From a checkpoint of a small transformer trained on Wikipedia.
Architecture: learned positions, tied embeddings.
Training: a variant of Muon for these matrices, 6600 steps.
Each number is 500 + 25 x the weight over its row's rms, rounded and kept within 0 to 999. Layers, rows and columns count from 0. Numbers have three digits each. The size before them is the row's rms in percent of the matrix's.

# layer 4 MLP up, 2560x640, rms 0.0539, rows 173-506, columns 560-599
099:461503480501456496517517495531494481494517509471473514486483509515506508457488490506529489479542501505512504500509480495
100:524467451471517512498532506486504479506513499500492477505494498512506479516507459477492500505516511486536517504479536532
096:490499475448520495489518504455485483485553483496517493486500517472508505512484440510463440489518510526452511486503512486
093:507510489481464555508491495512503485502495509491531457478481549482477469466511473512463551470513501466462497486486463533
093:519443488538510534475492499585516534485482505497501515503468505486482562480509518477492509467473478489494459488474515536
092:499441497517496523481493474487504482503513468501519540539466439464496548501488506527520480469450519530539518482454498446
101:445495509497518501502486519516481496522522461496501423521531480501502496482526471498501501484562458503493490472495539506
130:498506515502489524504500489507503532548502499507494532459492482454538502516501542505456526504485487481489520492456471495
092:516503468507539485476473465518537474491493516547471510485514515503448483492506537558487516510444455529492488507518504522
105:507513507500508497472497463529496547485499458499521515503509521473500503517485496492501527479503491508467518498546489486
103:450525472458509450493471540521529540533537482553446571497521485505556506509537459511517522513530463449479473489495481540
095:483472498473498483498488520516478493488459513507490518504493525555498459527505485448484521489463495456502509475521501537
097:486515486477496493510471503501487466467498549462495505508532536461503491508531483556518555551510476527542478478528519510
098:457499487528496528502519515527521532485506475510497486533473503476507510537460529481507536547503480507489453508501497461
101:499467501427482508505488493492492518505483507518528472522460449476508502498487518511457469463486481466488467547446516466
107:498516490523473471486482462567536501460502488491480493537462487531549531466492470510514520511514502506465479531447557483
098:500472459472491498496455535477503535505537491490483538504498515513533485485472449468478490515516489469487479485487541489
094:524530473445499500536511481536512498518486518514509526499507479540476547522479454533533528516543530507510514494530517524
103:490471512528450561450485514512478454465524459493523485546484464488515467491467487507512467507507517515500450517483494523
104:509506554524496509465512506515498481452522481497478477496477499506530509477534511534514456500457501479488527521507488477
089:515494541448496477483497497499475488493518487513536501515487469522494509511540507478454478524484497523458511489524498463
095:509494490511489485482489507494495489505498486483517538464485512484501497460483494503531496463501457559517453505522470481
108:490481500450461512494464535478456497472479466453524508500547529459500526449495468522454473509501469471518500498495490517
090:494481490558524483505520473505465445504521472483512543456500498530500505488492502511474489475501547533512454517510479484
097:499487532488469492474505489485541512474491512510517530516492459501441550502508505499497460461501524489491502508522540482
099:469470468516542507501501486538493537519495485498493494513494515492508532492498466507512493508480515517468517533498493501
098:528488515456487496462498509494500499456443473524502479480511505502516519511482472498453477506519491537487488519498464500
104:478462488479532503496504501532542498484481485470500542497439529527491520486522524499497515487482517471451443519490470470
114:491443540492512546482496508568506491496518482508469486532497503506497541459478440517520532473489496504531470481526526510
101:527535488466472474483454482510496479485491497493505445449481449509455478532496481496507504478489509518510492532477506496
095:576467440462465506460531460485517482507508537537513512533500498531532509489510493517441516538519499513514485489533468500
096:478477538541511463490495521511529519504505506489522489528510549498523458517463516460490504500480516503478531513439476531
099:508527549524496503446527496527527525504515509554484475466562513479493518514477526507469490494521547517486496479490528469
098:484514502528486478458501525513548526503470526506500467482497515517502520536522492502520468541499514494519516430507472479
094:486519524508512487491470480544481451479567517498498495507520514468510475513480476480508516464482492507548491494487450464
096:504432487528476500462483491484429519499523514515507462556517501504517532510520505502473490527478491550497541524491503553
098:498465522532483547520504522537460528510514472489523481468496520495486493535485548497501501526508494503446533548471530523
092:494488531543508480545525483516529465452483545512475476525456506494507509491478518536454467518501516533540493494526525520
098:461469503540531513524496472525509487486483539480510513492487477503522473506540531518489469484502495510534519493509495519
099:521513500448516475513501469512528453442537478484452494511461551498469518541527539495538504568511514496497467486524559470
097:530500495519460445462511490486503493452521520508528452511511472461473517541469497511491494516511518471488557473539474503
100:504515483532480541505525486489501504526499453513542512497463459489494508526514494514504515497497498497465491466555506539
097:482492491480497498478533469501507487460522488511497527495489445488489469506481541492504499479522491502508511503501492500
102:460499496509493498526501536500525504534526515488521521521551473506512495498502496512551500491520511475458476468500513493
098:511527513532509509487482492513484481458544507538473463460503500487548478509505451501514453510488506450507468479513511539
095:525530512525536493479486446475520542529479515444497498511496496534484541532439537530510519464496514488479505481506495525
098:504497467488484492503481480507531526507486492495522473510460483556465494496481508492531536500511494514494478473435514478
099:521444517483497487494487477533537573527497504477498505518491490510518471501481497503542557510455507500549526537493528462
104:518458526509479468529503493504523505538530508497553552498497539528465457511505476471506529530492485509531506512528541490
096:533464508519580503515487504535457497554480468525497457456491518512484499485526496507531513512549515485535511463473500507
105:501482505487470479516498450462545488467441511520500539485488487513497508485512514540501555497455519530519514451520529505
104:522486533533490502511494513562493467519494489498544492520487495479549491522489492500482494494492503479498447488444500487
112:520482519457492531522533461511488538514514485462503555509498449476498476477474504538509505516523508462493484500497540464
094:486480474472480497509498481448495451468517500498487513483480528514507504495474512479509528498531523523537440469507479471
095:517521522506518496527472514514510482494453507498518498501495510520491491519520470492505504506487482453465507488488485506
090:507448468536480508481525559475476494556522513501529475527540528490480511470509495492491517544508490482492500522491485548
098:462469488493521463482538485568531516496512467501494475495468520482485490504465545478493504453499509502451495443523508545
098:528473444466509484515449535522509542476505549503510482557496475511503504549498446504513495521513466503462524480481523519
123:503476486491460521457490510494516481541520541475510532444494534532508510494465502497469459522523501505490498494507512482
098:511504524481468459481488471495469491513511543518457523528494505515537486501520527536464514499476538443500545530487478513
102:496530514490473480492510505537474496512472487542478490513492504470504505481518515468495485459481509495496498490474530489
101:531508536526490490528526489502490492476526458502498535547517530500529509469488494522493506514513522514498514515558541567
105:461482545478450537451493507544445497505522492505516464488520496493488465492452496498495471520476495528504512499468524492
096:486500540513495482501445483483488488451469520512472504516470521496541513499481452516472489528495487476462490508485451482
106:526508414547481522461500517543490488460476528485554548512484482517471527505471464544505504480508477489486513479526495499
102:467512507513497444493515494524479495509530483507524514484535546495539521507507495459500533486534505510497554507505521472
097:530526489529492463442515505496465481436497510505503540478508515515515453496497506505526501462516500510488473495504473521
093:502496493508545482470456510483514505481509483495468507475498500530485500488486488439479540503492527522507495513510507495
108:493486481521448505529493478490454505532535511495501492527488535476529574478488510490502505497476487525486513487499496521
100:512514526511517519454512492503505523480490520465540502489497510531494482453483475484438557461534531507465497456482548479
103:492498480537463481520440473490510512479495480510482529489492528488505507509490481543531472504477479465484473497467529506
103:496508493526498506467518479495523481502508486517495526511472438538518486499518502508545498531522529466489512519504479520
106:515474484501490484474511489489503496502517504489512488495499516498504492470493486504512503470520518511536469494500499505
098:508482490489465494529527499519529524468504513489506502526482501474516479489514516484535504536463482506496505511508569471
097:478525499499493466518482487496489515485525526493517500508501483516507493552451466470562531496516502498481502500542499544
100:486474482496502476516546467527502521507496492514489487472512493491499459533520500477543487500518448494511485550506557478
108:532500522445486472506513544537508481519515545515518550482517505471431526450505476540510511517494506521527521488492483480
098:505512508498487518480509503482517548496499499490530526504478529502476444488483486476516491497482487510509436499541562491
089:464453493502496480527514489537535486500495488489513472521488488529529499495527505498485488500518505520510522481523482531
114:494504472505535498541507512497479483517477514434550495497534470510541496485531490481511539511475491447557514502514543488
095:497464490487526520506465508489524512503491466463511521536490497523522490463507525490513493458522484508463508458482500538
086:472532500521503485496544486501499492486490505551507540466473510517507509486484479510530512500503473435459472492514462483
099:500512519495486534553489459475522506471511479468510463526518493478492523500477529534503540550520485551441541500492513477
104:488476501534492541511508502513473495523459460453518460529495507461499496501512495510518488559532521522473494545496512493
103:494468489475509481472484502554501521504451455503492481502494491476504496498530526519502499497513509500493491522544494528
101:525516511531505508498505495517473527503499443502495497498430511486499496484533544506494473518494488435516574469518492478
102:461501508512527488546474503526502500487511539541488472482499511515499508484507505492489510505480475470481530533506526483
094:441521509528486503495490496497520534518518470475467531466512540542468510498457477488461525478499449490516525505576490493
102:476499509499505503483490461489459492515468508512492520526516470528542520476474542542445494535558548513523475516468480507
097:471518507510530540498507508523483457513483517489494484508488508528487475490512490516494522486494524517545516537542499496
097:506494465486499508514496467494485494518445486531548517504483481503478539543493490491481469479466508518489510487499480467
104:530490515493573512480514457500525488477478471514473513534466485524541530501478502475465512529488488490499460490495473504
099:515505491471513528508471553512490523509504545425510523446478539537513506493500509501486483518536478501510569526465547464
104:492486525498494507488538445510529497542509510479488508484522462510517536489543527477507513505460499485497482475457477477
102:507468491496502519502490522507474505503487495518498461543534484467490515482515512553462499501515528529476512508530563538
102:478507504518532546507524499476468501496520512467490526527505508478503488502496500545517482496486485516503482492491543440
105:474498499479515563500470529511481483522554474500491560523492492496501493529498483514464490477493508501498511494508496491
098:501530497553498489543495472467504481515495523470496527532514525475474542476497494527529487496479487472497508520468509465
103:498494467471435491478484573528514474475483549524543512474480459492513496524459469502477511477493486524498460483497528471
091:489509507525527498515491482507479496489458509501530476511492460482504495442505544464500464512533541500497518513471512513
101:564486457496489499483513502536525531522496540525506483518510514522523530486499506511518524501494489537455470457482514502
105:478518477486519486501470447491475490438535537523470452523487476470473476507508524534519508472492520511518554552492528501
105:482468531466536507535508486502519534503516503491516490464491533480530450502506480491494566492530498511490511533518520462
100:450506455451492476483533490503463513476507505522513523503475494510507503494510443477506493513543541442474477474484459487
110:481519512473524503493466455505479457483505533518495521482466517518501519540492510499485502464462504528465520501532489506
094:487495444572475521473470454511508485472565516518513526470497489530507494497492492496482502491497468518487497502502512489
107:520509453462485541520488509488459502534543472515471524514457482531498515468502518502460486490474511488498534460481507508
093:479489514533496448483508455499489513498464464470535483483509513501492472494496538498499485471527483491446480521479518502
088:481489501521468498518500478480503501485515482487523551469546521547485463505477542509496517508484501497519512513520460509
100:519473476502478496487487503546521562512464527499494513500510476519524481530510468491475535502501521490571527514542508463
109:496470483470509496452483470477491527471513492475515485503496456464497502529518510494502505518514531507509500527560517459
102:507497463476476492533497523491448519501503474503508534499501489509492483476520515462502536497479494487508461552501485485
096:499478510497472525498568523484489513489477543543545498507504468472470483503485473491524498543480528493487495505513562515
100:526490510445510507478531547558500493495497534504486512461523516500519543495540475531489482476508486534446503525483540506
100:509498459470498504504519507518517509518511485518492505479493480510503462530487532508505526515516553509532478526525495480
103:501477506512456489484491492465481515509545511493525505475487481491482535500524457509523502520480511524509491463461530496
099:495522493483520528472523477485487461489492507443547550491522479508475491502488486504496488448514517465500455497521511518
097:510541474550520544519481482512489489477460522506513563499477515480549483489471477502526515515507529492528552492494502487
112:525530500464450507461479455535503502508493508472518512493515508504473524484523490492467497478481527503480537475493507485
098:521487504529496476490493522495482468493556489475528502515487552460465519492492454495492568517476476465535521541460480489
099:481521470517479508496559525503476517529541523495494503498446507494527509499500528476514513500479516507515521498496519514
105:460501489463526512542524525429521570522549508490479499499475489499492496476489496521489505484506522472510516474523532535
107:508460529500496494503461505515532517482478494503494502514518474496472500531459508514542534470475491495478486475528541480
103:552487488512499521475527483502486482532543521488522532488497521486470522493511464520493503449564509467545463485492511514
105:511475471457540469568495523488564476505541500508509482471516502517493488497452496502512540525507499549497524523492518474
090:509525505478475515475511522524478527483504503530517522524505487474532509495514467525462488532553529500478490489515532486
097:476427524472486518515473475513529465468487487474525480524468523503476484490464481514488502538470486561527488485519512490
094:496430444499522557505520498532550504486526510456483549500507487525510491487531495475497513520545491467482472490492505470
105:535490529505470503496501455507493506508499514516490469518486492484475504511492487476504504527481512514484517523479493477
091:540487455516501579491480494470498507459512498473491502512500477502510454537509525498458510499504489506496541527470527534
097:512483518531506503493516492463505547501521487521494520517523491503547497484494527535475527534469522548514518476486501490
097:506504508490502515523534518523497472522501530504516487505531510481536533515459511500516515556521503502486465528526497489
093:466486478506485493452501473534450526506536472545477510521499483531545482473508504480479515488510481531480507498490479539
095:508468506559520491517511519489532514495502504529516519431485476474473471460496501490479447549531504489491470525499505507
107:498452469484501510509539511548532494493472456500477479496517448439612471471500505514483497482507545499530491510494530531
101:472520455538501530539498514536536461507565454467479488498535475441490479492447504513502476527474500472505507510521496502
101:513464537520513495486516455506531501515502535521525497462505499485513450470473482504458490482495504539526471471497506493
098:492525505539515495488508515474512513514535517491506496480535511499466479509544466506516468549500488514494511505514480482
105:443502466498497496521493489501455509499523477466516544503503515471465471474481521502477473469506546475504491478495505553
106:515511536523495474473522476522493477526490493507502477554504520519496496537513501477499506478501484473461446471477503509
092:515473449492480532517523475507478513522516511483468496479504500498535441500454504566497514576486520499475493467519523531
101:468479487444457506487484495488475495466553474532475468478484531513524483476519479499495518499523508494476487506497510485
110:507477518536500493465507467536521489540522499540547502466519488521486477510500485470522515508499536503503500505505482532
090:504460498523477460446538490452502486492486517508529492513511497444501480507522496512474502475518514495483466546526460511
106:533522513474487504471560476486465489546479533503468518530485517483510489511525482497463502480529506520457500445484500506
097:471480487483494474506562488467493513521501515516523530514492514514543497476493480516502457443474533495483500471506514515
107:502546524467529534469506422503497490509470483546537498529543496532536458509490518510467475513511523493544480531545483516
104:527527512510509453483510494457450526477488490492493486511517501507475524518521531513527498534508516493464481474516503507
103:529460467507475492489468486537491500522486487512536485475467482533481505497457490497503505488464521471491506485476524476
092:500464510536499468465527515511505457480527521467557511448459529582540463508518512478487527507510513471539505491480503479
107:500478530471446497492491483502466499462490549496487510506528480541488497507473504467530542503507455536480518501497480530
100:513543493516502509500511481464502485495447460505533519479517472511481516544487515521540466515526490540497479481496511541
092:426493515469556501483494495521533509467486510507516473491484479523476499493500486512490477489488459512539494522506511437
098:484481511475476524489459517473508505494478531484491499520521463490514502499527508496503464476501531502477491512473527499
098:474482450504523471520493468484527490493500492517532485521552491493467489523507522511538496480499523486536515502550509527
102:505531507489526499493463509523492526512511524467460512468425478507472502515485511538510480472517488490477534565492464472
097:497473508447504477481496466503497484502512521506502490527490513499484502513503491483506540513522463524474506533468498503
106:490529457462486519501498492451471512486515490493480523521483480498506478444488487490509490534495510502476515465538460520
097:528506516467514515533475497521516508532460474449512478499495520508530487514458522511498529514487474525477531499452484519
093:446443508519473501516460531508551517514498504485507543488518437475524501492514503514514491507483485526525516521507508534
099:471515562525497449497515492487539529489465495512480491497477502530536504503489532510536490538477547519529508472480535509
097:483474475515538486495471534490517477548498545499487479510510435488525521501513528506567505493510476502503486493506522472
093:408538515463487529496488497505464493445494519529491504464509504509522521505497508521522520536531476504519466504529497494
101:503520490485482527495519538495539532512485510489531482538510500500519511524511460510532522445495518498470439510484468492
095:496518548511506484508476494532497488487495491453487480489500533560501536532541479482494538519482518490444466502522493478
104:515450485519502478531480510475486554499484483488493491500455523483523509492535490515516472552490474544508539523453503487
098:515501480471512507529488526483471516508544524497494531495504466521513533523536481480466454466503515526522464437482541526
131:530508511521490521528468481516522504524488497489487478457475519479518484527506512482496535529455465486500542538465461490
099:506498505485576517486500471501540475542521533490501502525505500496501456513525478510546473459503491499490462468497540497
108:495496527513510502473494460507538483533516473519528487492478516481480497521513525548525483488539496467525500505508462433
093:498465487537520531489486494490533472496483516486531489501512545466467510546510493537518486486498494497494503486495483536
094:451506493479478534497526514498478489519501517473494535488481463464509490485449496503516502533494485506491488511501516535
102:502505521497497490565478529475511510525503505504473540541507496468475510469557504495489509463496511512517545488504535508
101:524506490515495494496451480547484499468472499497468492464476491470438474494489481465464506568471567470487544508483510502
099:506527480475491493495520532500455492525493522513508469556468496532508478491468537521461511484489530499494548450499554539
106:497534438543534527522494466542532510516528467455479487471490490510450503525475470497488474505505507483522534485477494498
107:493514483491461491502503524459446490518520517446526545488539472507500505490511501501512519500491455458493534466469528484
091:525489482477482513517505520485527506522479483516515470511490505455484524477531505455545511504493478481483532467538467484
103:514499468469512523527475513498483526503532521514515537490490514469467476500510564508544541514522522465511513472493488511
100:502483482507474526465483501530511477500507463475473507477502487470482516485462491518464550514501482519544466505489546502
095:481501534469497513506525494475475535476460510475511511499506511463465491490483503480531502519491536427468521475492507467
091:535528491485504507510505500454489522515458464485510541471541508506465532442537527518504462502520537513457500493532449497
088:547508517556489490475515501476502467547487488491485533490501526497474523504473449529492511523465491491508491513524513486
104:433490494476449552516458502489505491454519493508508532481477512502487474494497484483493491477494493492507498510511487452
098:472529461549487481481571529508511458516522483497496506451520475505468465508494454513473516485488530500532500480532480525
098:489547474508479547511500460518485520534497478536469523509502486501494484519474496492496523509472476441457479511481525481
105:519473437465478532543492514534497467499492499488511552503467492471539491511483469493546527497470462449569479501486511477
112:494506506461496485560486524484480495470502507477462503493479512503482533487476418504512458541433501448492508511505489466
095:522524528515476514507521489521495514496544460507513491516485449524488520456490487542470498463517507475498462466491489521
099:489501505467476473489523509475479511492468466518481509470465519511507528471437489498531489516504447523477514512524491519
090:511504482461568482488486477502518513502498547513503524500476494492530499501462505482474492504491521517495551521503486556
101:442503509566508490509495475529517526514499522502540497480512538512482489489472500502525520477578480444512522478524486477
098:513570532506536488500525521500475530452499504489505451474461538507485502531433495537534515501509522535517510517472509495
100:499481501498494501486503466451501485488511496502523561486504489474495492479493515515461505470514477528504494496481478435
106:488405522458471557561503478513534522512479474500514500498512535503518431519460497489467493551516522503511510511492527479
091:473511457479498476519508481513516487503481564481475480481496503500518500495463515498496487466530500498506538509529486469
100:484468509419523491488541494509540530547484495538532515477464490532527496507526504497530510470497468475479489512524517515
099:523462519482489513501478487504485490533504477584512494511538450488501515504504513514511499497530545537474487471548506526
112:521512520520459478499487491448531527504505498490541528519520482518484463489524513511453485498499534480514488504498506489
098:533486529493485499471537490532532453516486488503491504526465522463470464510543499510515477474502498553487480432474475499
094:535515491505483513456495483506528498483449498442482503545488462513525522505473488534492550510486513543501455450554492480
097:488497499508518506529487516499520506472537503517525528513532526481535487472498476458523510536515519463513516523554521466
085:492500463473473532533487503430548530532527541523529489519523500510532503506419503480540467517476513483509458454489511496
100:495472494492509463466498536499488472502517522486508505500493458508509485520516488507545504458505458473506500513515505490
102:505507538503481485486487500506464507533501549474532494509511474472518558510491503489493473525542477488492485474499533498
096:462464496532500532475491543473497514465498525528488503501465492504529491499469510502495519550547478526483477534492498513
100:521495479519480468483491482501465439513478503494516525453504516501471530528532495484516521449497451500487524485485526469
093:476503518508566473499510497488502484513507489483502439441562515531523530561548473464488496458481478459523492524520473468
099:504486470481530522525490528500482521452481481493508518488473475523555535491510519519534472494459514488509486525509455546
107:507474500514515442507487492533490458457527520543505527520482521473447509498488498510505488475518515492459486482489511518
091:505519497508527480492517515495499550525481543501517506514483478488446492486517502471481495472535477485527511437487513526
096:542510484535485469487485486440515530522456520471525500524480504509515503450476487507530495483500500435497506524519452482
097:499549541497518512512496504513461515540473514485505553453537523505502506511492522495456445467510545492467550483532499494
091:533470509513498452501466484454510527510504476490515524495510485559468509517497526522537522512535488437510526496520489470
113:469480500528496537480491471501520477516527506535480513519486475442517506446496491514492506503512526477511505490487492500
099:525481539513428526488487491525550523479501479539502510544494487498508482512482472511540542508463489498497501531482544508
102:481485487516483499511479500493528465521484474481495530504459498498481506518560511525497538531479475523512486476487479501
118:498489512517512514516448427526527496505503503509492490486456495525502500521509498484507484505467483517498466490531547462
101:511506495512486484514479500503498511480505435484464505502478516481492503521484496477501509493499515464516490484457495530
098:539469502506539507483534506526475494515526494527493514515486487485503464525525523520454530504509498501551508467524466491
094:489476497481480509481482477533468529489461534540467502493458488477482466453509499505544537492478518500473539463544513492
103:482463505511456477482514520510525514504461496489524514480476478511503494497502480497481485523543476509507483509503517493
102:477488482493471505475534534483519537486476501462546492462493486522498493524493543481521538497490499531496486520500535518
097:514517495476502478489508486525488497498543541481474505468510584483521542532500521528492523528526506465498505511531556489
106:496511439508510485513512481514522500514508451500542470542509498498516489480526476451538505480489503510487498549482516484
104:484513441464507501454519452471500509467526504529491481517511495544466488563517462507542482521486509535505506526502513486
097:494499506552469491495475504488487561563451495457500471529518495529491496518519503553537483461531569499524471512494500492
096:503530460480480471514507513481529514494519512491502471551514495482477467537512492493522520495498485489479485489485536507
098:469484518464543474468457502511450485520480507449527446541482476493469480519563493514480487465460501433512489505487492535
097:519477537486536514536505520493527497521508490506481469488469494497464511510521506518502506501521503516462485501509528505
102:490475446495471486503510500487492467524509524510464494518497511460504515504537499549508528503488526491478447497508498584
100:517506508480489487497528535496506530470520527507492486548486521508505497484480487541531473466493511447535485488517517511
094:484558449541475477511485512451484480508506514437533489504511532490514479482501508489519494511501486506503510502477472534
100:492459459517471519474475504530513510531514499493499463527486497552503492461506510488499464520505490493509494475465499421
101:503477489511478505505527495475476459512547481474508513486482483498479495495502511541478466492492494501490524498467449476
087:481514486498515513544486485551470514501550510487482479535474454500511499448517498489496527431505491510521534544489507494
091:520499505472457473491482480505530500512470528484508512465484498447544455477501470478509496475525506526520486529508494510
099:486515517472512425515508501523517496513481473536508461482491496514505516494521537487536462556466533488537525492509487503
102:528444472473424511523507470476500508497451483486498453431497478495492510529509505513518530487502494511527500505464488492
096:481505510490511512510494495486495512476518490503513528541528477466486498488487517492531502510523497477531526487454498520
097:514530466499503503526517528520514484491474525543499530507464418499488506476497544494495519472486490478524501513505474539
092:504479468503510494504537458519509490463493499531518512518519490487478507540526527458508533504531469468487503537474462471
095:462467491489518510487477497488507484469460514470525541477546516510519536536526494541520500508510450505499497548474463490
107:469539501542499500489475525506510477445484550483460478488496505425503489516478507524470528471478514525489528526484494531
104:463507524500533505499489476505506553506541490521494481534528507513505494491533486531480517480493480521524472496472478521
108:475471511502502476482511510507568500514474514473544495502529498530527483477497502543475534489530517481506480480507481470
102:479514510464520471536477484516532481513487493453512527481500544520517489479519505544513499537516501465533444500503487528
103:512471531531479512496498539527547503517551500463498491515465533544492512512513483511537506478532521479480531466475491516
095:505473514466465525480507500551499470487494448501510476523506484505508482493481493512511500494536514493498503522495579507
099:503510497463484468504474489492501515484484512503549482563506496524490494518517512510494474484427434517480501518462514466
115:454478501487474521480518494535536539534517537486518520491523496505495491443485513491507521440505505474550517554528517506
094:482483537502523465545468534481504535521499470525459505502467534491494447501518493518501474496455495503530482499507510517
099:485476460503534505512493443501489536544496492462476477514481515525483519487523479462489481503495480467494484506563495533
098:525510468514553480512541487532492488536520481509531515502488478526511508477502504479492470474510535476493474476470518510
102:537417501501466459479468468491509500502470522475543483470499483521510509448508438528555497491502502495487508437515507528
108:485464469484492504479485508480525507536508455506500493542503505504491512486475515523461461475490493491542530490511486540
102:472510535476499503505498474551514567533480489529498493459509490447529483500470513499530484501490527465545470505535492552
108:506526504509487483488483510550510473546445496448546552535506538484537492503504504475500541533518470478555501540486489467
103:490505485513558516471516478509488496514463461512526522494468524500501483507536497519508501456504499481524524485509475501
095:472485535455508496468501472484472486481514456493510538519493502507517530495456502466510498438527526550476482524445487512
095:551537528505528501497508465452504489521519545470547455524484531481514514511505493502533534459478466511528496520479522543
091:498525514469508518484503450521489513494484472516497524470499480478487510520483460485533524482573492501500531491499480519
113:488504451458519507522506466516521502509526527458492494477539497446489489476514521527471463510492483496528470490474508450
104:488473470490518535486509451511519519553459533453539508460480548510505539508525471471495526497512507526462500510514536502
092:483536496549534517484509475488555475545479479466486508471527524524481488536508460512484489465487543498526491489500454508
100:511508516483505445472482490444498519508472509459490495498540491467485480490487509515483477524522465522548474478432465508
095:477495502524507506533479519462476553520526480470497503522527506525489535503506527501511519508502489510452534476504474470
092:459511517504481507505521463534504471520529540526460512455504530529508531537497481499525551499458527498521535487467484515
101:519477490484539537449514512492488533508488508504509476493480527500535523542498485482507519530474524456535520491499489445
095:483475510511491466488516501458503484455457537482499506498457489504496526557498497464514492486490489508470495514499509498
099:471516505480475485487537531501480551521494486450449535495501470478551469457505475513489507473476499542488477515506528486
100:514536489495485480496477507495492505491502474499491467478501497494548482483496509492502497529468502511529492525516487465
100:511493502495472489506482479512532525473519523504500490512529481448532476445493559456472524475498528508468548523517499501
098:497416496544467501513495492507491511516501489474505529552487539493479499511534472505485491507459475481533517526525484507
099:507473475529495539499506484499502482504508517498515484512499517522489513477470469522528504535479555509556527474477563498
097:486490476526520536524489516478441464541507511564476500522523508483523502468571476473496502474500509502472487494493528500
096:510406456515547479481491494507483501489500502522484534478491450502500504508527483498488483465539504509497502503486500466
102:558503516516500494495472440465481499506505531497530519507462522489495482507523485527511545535503522479464509499479549483
109:483436487515490513495493532504504477495463524491483525575442477524475535508541463509504506549488493453509467515531533495
101:564490539483526479504512505489527516510513524518464490464497513510533530530467478467460489519508494543496523494510513514
099:497494485506514489461441500509514531538526506490519499477519486552486486507539484513501491484545516478528493504486519505
104:534506540547462488496523488467496515487492476495498486510440468531443504484522522477491511494498460518508482484499509514
098:465479450547526495458503473483483498471506546494545520550505452524532524485547421507556478499522484488500518446509526520
103:522522524516494476498533488525492482521513480502439507484465488474508538538481554569473530488484541470463486464503529496
099:465498514458523503476526509493552472498515468519498541559489507478499470520497432474519454480499520463508495521487452488
110:510473534518501517523515534499541474478486455516512536477494478496520513528502495515531464477475492501518502445516522512
103:545503526454520505473505497499469488477504511544479489478484512535492502493488497507503512511520490533452485488482526475
109:501476481579488511513486498498546522493528489486511528491524495450514482551514515469536519503494505475532480453466509459
088:513481483456529489494499479485490479490504526574466499506487513507518496495459518489470493500534542502496517488479479532
096:543497526480464506530489460488531535520485472493496522482505517451495499554469527499511489508500503511465499473516483519
096:455491505465503499519527475540506513520532521478500512485503485522468504509509531517522478533469544512515497535503495556
102:496524504551538461446499491537491508452527496477519527498502550516497489533502505507541513482507495469510488537561495527
100:486458505546498524482491520505528470491499524490461495513452494477521510502467521502498464499513516503476548488499507485
097:481512505485514482502531495475485478533552529498487521535461476442504554508499534501463512523532509503523544495503508468
096:532482530505494543519495494501481519490480512501545509498444531471528503494464505540520549483532507518492483512511514521
110:542540534498516483469512454493495516472547510502488505547465467506468481478469550493495477502500542481512530445526514514
104:489515502479518483484516502491567485480550488484546517545503432487490480458508480545475483503477509461479481510472494505
102:508504526505491486486510455512546492537517468514505528466510495487533521514504485467487489492503495515489474470484504535
098:494470535502542493500487487452487466497502541498538495507495493445518541533487542480490488522486467542478479511489485534
096:529508526536478532510508499545506510507500474490485490495501508521541451499488485528511480490505456547520471478503497521
110:478473511477486499461481472479445499473496551474556481481483496504497489479529500518488514497459478526483487495542479485
100:503483528512505498550486526500530493507530529498505491497479515518503506526485515503511514489485472515506493535517538509
101:513460493495505487559511541474489492484522526479533540481495499495493484525493540491512494489489518489536488455465479544
104:515493506519530451492500502524506532509516516506489528473533509503511479492501480482493454492497520519505495482532476483
101:541505493484509501475497503501494501523528462480479501498521441505530520506517555465479531471534494536494507503526495496
099:508549478543469492503488484508543466564468495476506528523539504494482462506503526521480495509515476503477510504489502510
095:462552506499512463547458490544545515485517507538498489456510485512529457487498465499498507517488445476477498503517441485
097:488479469526511491491466509512490436447549530485498535503462501496499457481457493475507497494523533542499531516500503490
094:501476548495479554507487488519493490483498549499498486563503499561504520490489492536581515494459539509521503524506552507
115:519493500485517503510525509533476483484494510554490506482499477502515486525485473529498511511512499512546481494468502527
097:508509550503483468515510491498473519455515485510506450471432498531557478541476501500509491530529525529512494519513478500
100:473517486545513489476487485493519504494509481457498535477458495505467475450496464507474495465480492493504484482469456464
094:474499487456493513490513527491445467509476490534523510468502467528518555521534506510496531521484516501493497513518502503
096:517478533491532502537488481484453484465558510478470491462476539517502498468472503489500512523510483514438486490523473483
103:497473539494552485489493498472475522511493505531539486537450506477452483518446572515536487530524540485479491489490495542
097:482547461504499486507490515500444479454491538520493482473480534533481507465532513480446500514549502460514490507540484545
093:496525472548552439490482503508571475481505536531501531511530513530500536549514506504510500472499492484492463523495528493
090:492522488456541542566504514515531460520540484497507506435505448479503516477505498519485499499489518508538462449498488529
094:495515463490519502489469501480504493493495540491468505519519477477474510481458461518457483515473512478474506483480471494
103:495516504489497416501481489537505473499488510482506514502531560502525525461468490484515507489523473492477478482484469522
098:519501546501540467575463502493504503531545501532500475469487479474492551521482491479490503532526499548485499515518504483
103:503475484482552495520512525484537508453466560514529504520500505449495556521515497454485513542507441506526494495535468510
090:505508478551472466546492488498509498468519494492468437501476518482494459532468486496499507490503476502456497505502447444
100:495495482514521481499499467516496486549502465501492460514491558468471507500511522501502503537480510510460500491431513512
095:515506433498482538448507543460509547525496477530499497498535472483506518508541476523516503474497485497534499473519555512
102:468460473514515507520491494490511464486541504479565474528480502491519485496519529482510538497474467510510500462486522504
107:518486537516496534481499535483478481457530536527488525438451495518482478509501505480486515499496499446495511460469491481
105:514503456498508494492470495491506490485468491513479529528468586468546467484528498519527532535500494477488523477440479482
094:497446512509475520527518471534510489480495499548506526470469458509486461472525496491487487514536497434478505490537514527
095:490500528487505486487481548579472512478536502473500496492438513491525509474489531532506508501564530538522540492551501554
096:489478481563499516490491518532497486530477535478485493475495444509479515503468477479454509465509474458493449507484546524
106:521488546484490508498489485515462494489489515476458513512482494511485485534438488490508507565530499476507515482477519510
101:471540505475520474531484496509497498459467506488477516476442510505534458493515468505554529517512507473485538491499497491
085:534524496488486468462502453485510464507476495519518492475446536495456483484479457460476502523560444509504481428485476520